Weights of a small GPT-style language model, trained from scratch on English Wikipedia: 11 layers, width 256.
Each number is 128 + 24 x the weight over its row's rms, rounded and kept within 0 to 255. Layers, rows and columns count from 0. Numbers have three digits each. The size before them is the row's rms in percent of the matrix's.

# layer 8 attention query, 256x256, rms 0.0517, rows 126-127,254-255, columns 0-127
103:159172133068121125122165103086151119115126122128113187164087200128148111065107150165148128154159095137139132102132148148150137164129100154125119166137143137137097110135118107160110176137132137145132113144165162090096150119119089169136134145103123119126125170134109147083063091113127141102165132122144137119126115121150099115142141101141143133135134153156076163092134146099084134134113
110:134166174130136125146120097133150088126096160042154086143172117110106136148132113143111129135129159120172083151140113092099151131119091110116148094161101140089100105080184157131083134153148112108110112090103088152112132169193115170178137107152108147124109169139144125120148120120126134087122146149133082143141118161168115144112115144140143135118133125107104113110135097159132104112141
102:098104128123146139125136125115073098134122158135140104172111119130138115117109106127118083131141137189141115158154133123141128096093106156128149151199090080161121117115080133103115152125137141080150126122113168128132136116141127108107132129090128130102163088122142111122145147131116155148140106113130111091143136111148112171132178161133137127120104125161157160128134126127135073107156
094:080111161163160134105148065078117145125141074124153081124140158163093147124133106137104141147147131140115128173146083134167109149127131126118141124143154133111130118102109151118100122135131156092111124143108118129137137132136085142133148100131100118123118158103113118094154095128117111140174115102109148161113123136162106145135101159102089128133147125116121128091193123135171106150096
# layer 8 attention key, 128x256, rms 0.0491, rows 126-127, columns 0-127
107:173156173157149111130107143127126131139139135113157069121136083115132124134156144110134111162133101162143147142095115112082111173138160113134143144127132166098148143134128145146120129123149166164089124107109133135127172097104111133125160143156132150118100139145103133153145125158107124106118123133126131125083117090114091152154093154034130122119114122097126167096176090127105076123080
103:132113091119107145111106103118113146142142129152080147113128159163126108143149149089137156122100169095121160134095117155150126081111133153129092137123157149122150114150063105126082137135115118142139121083099169118153139113107121126133158119100138160186173068118127155099102148102121087133147103131129162130077144086099140123129091153085132068141130099129128146129121162112114157131109
# layer 8 attention value, 128x256, rms 0.0528, rows 0-5, columns 0-127
100:100099121108097144099124127142160121109166153116140128080136126109139151131135142137125122116103161079074133146118145137162057128151126110153094150111138168068125112122136109098120071119140150120124085093125114107099168126108087106111141173168134129120130122129134145196089147150119126125173082137114136095154108101099133128157157124105154154135132124115112115154157146158128163107099
095:126139124135125122157158110126182141140127125122108137132106160119109139135096113152103146114114110112150122167126092103131156154130145147124110141114145154124107125140146149105109145115125139102116134156146186153118143104146130100203091138104128044120080145122101132120125127104139115170123086148164125107123139135158118125083146113090145102121118107169143124103142140128111083128141
103:095131127077155151162154092124091093140109126110103106119121157113148114112134130138118110153129131143146111126125161137136082159131119097117167135105093123157163153092144134138082109135131117121105138167117127069111114134112153154185138172112136198145111140199120105100108152101133102113137092125100149155106105098101115136103112168113156108149115138113116159153154163130139114115119
099:057127072138167162138149141143082137139110101136101134131093121104148144150160133124110145125140123141120068125097140126137102120131161135149154168139140083127128126114103156186137112145135108157166096128123177130147118095128136150126106134146142165126166152114138098146140140100161085117104117162123136076143126100138127106130124151094174145100130105155138146089149109138096147136144
092:137157155166136147114122124117126146138134121122113125160166150143124109117139119128131141139136136122149129134106119117153136143102096102124121099148148149122104139087132104157112088120149116092122098121099121124138144151120093108134126098144131106138119108165121083134139119098178140126173172189148076164131077120164156159107139130131147100107149166108109089088139157148154168157123
096:076115099099126127089153145141133111136122151114118114095153169153108144097130071098161145157112109129150152128104103124178083120146150113146146083127096094123086117164144125132127115126113082123088119124121169123128131107109110118130135115119120127153118131080129115138112115076125153148136125144091087136159147105148150157113100075164130140135119167144112130132115147071102156113122
# layer 8 attention output (transposed), 256x256, rms 0.0463, rows 0-4,128-132, columns 0-127
106:133117146118107182137142155139146066118125157156069118115140073149157099159120130136158149131093168115113126153135169149151107106078117156179126125153155129131153167126083162139132147185166130119135099138145162113131168109115129115117165086064141129146138098110081112152139138119133113102169103104121139111103126120104136144128123105124131121159134163107150137101132110132136123150124
096:103152140098099130170149119099120118154138168099112145137105125157120109123156113159101112157089165154151126144132156128107129135183107156116150115111119129097129095121091121096128119127105144155120120139134144087147123147108144138135128138092090117134150109116163159126166087131131121160153141135167132122157113140153129162117113137120093112140142087125103104117133109152153134093140
108:100122146133113149144171150168138141118105128104145101065113128151133165098130139144128150142118099088111139165163142101142124139156137126150142153132154094145089133142143165108119159144148104113091102093060151109129128158142122079112142104078148148130148136168124120097101086146122093122136111132103134168108115136133132145089152117117161128096150154113119121169120145070130138121166
101:064111115145115157147151149122080139126103131128166113121094108120103131115081146157098160174157094107136125135166128110153136108128117142109136138124174126104092079140138135133132123151116106078115106129128185089142151108161123098112117119093111148105143162133056123082114118107110107149099111096132091124139123078101125145105152135127103133124113150168173153149092156097132089119142
092:168088163084128165139122120120145149195117126111131139131134139114108118126131156155079137163126123139118100138124121089139126139145078152153117136109136121161108141145109150133078144144148133160104136143108086108139137134131127101130121117097143148168131139121251129120133128106124156160136166134138101160156127114146158179146131144155098126135158073139088134133107131149127184132120
092:183123127072107153143113146137140103089155147113031128121133078141159148151120149143125159116116126099132123151119111157157121137074134155135128120126146148112174135136167159129133142147123130130128130104127149124101148097130079083122112121157127138143077121128144121129133114143145154104111131097072127135113100087087125111121166112134118170122101097137103134129124107124115156132136
098:090109114079118141158153123131150111124070135080132143161124098139184099162120108165176109115129149127167159121119178143131136124153152153130132127108128129107149090150086135105129089121128153148112097109166131123115135131111122110132137163112079144119134078148064126141168112125146123157126128092160115147154123125111105158105131113135154095156127087148118112130132161203113112098130
101:079115106138146134108145149157092128161116077139120104116105128139117157135106076105144099134090152081109186164146140142158146117128131142148114126115122141124165148107149126152103125101128129118118125082110157123120057139128141090085140149136122151151151095128130146129135116143152127079125140110138170148073123128121147127121157149104164101123112121114113137133155200137171116109169
100:058103108115167105137132183128124123109153130123156120157093139119143125147109109135122131141111146151115118129144145104138159149147127074115144111110130102128093149098138133130110120181116086113136092107166107165100116138175138084125125139117139144137128123165082179129125124093125136131102096131158123163091143118145131144072152140141143102109154101129151134139111114158106093150129
100:149167157129140152091085112113109146124130138153125155095155157073107118071140148131125122155141143121144091126127085116146095128150115133120133115142106135129111152162081138153095114129140107124140148147121081140151139125138102106166096097137135123121079164125193134114116144122103168136095129143084112161107153155121113090128146123172104132158094142148152121101120096138122147170109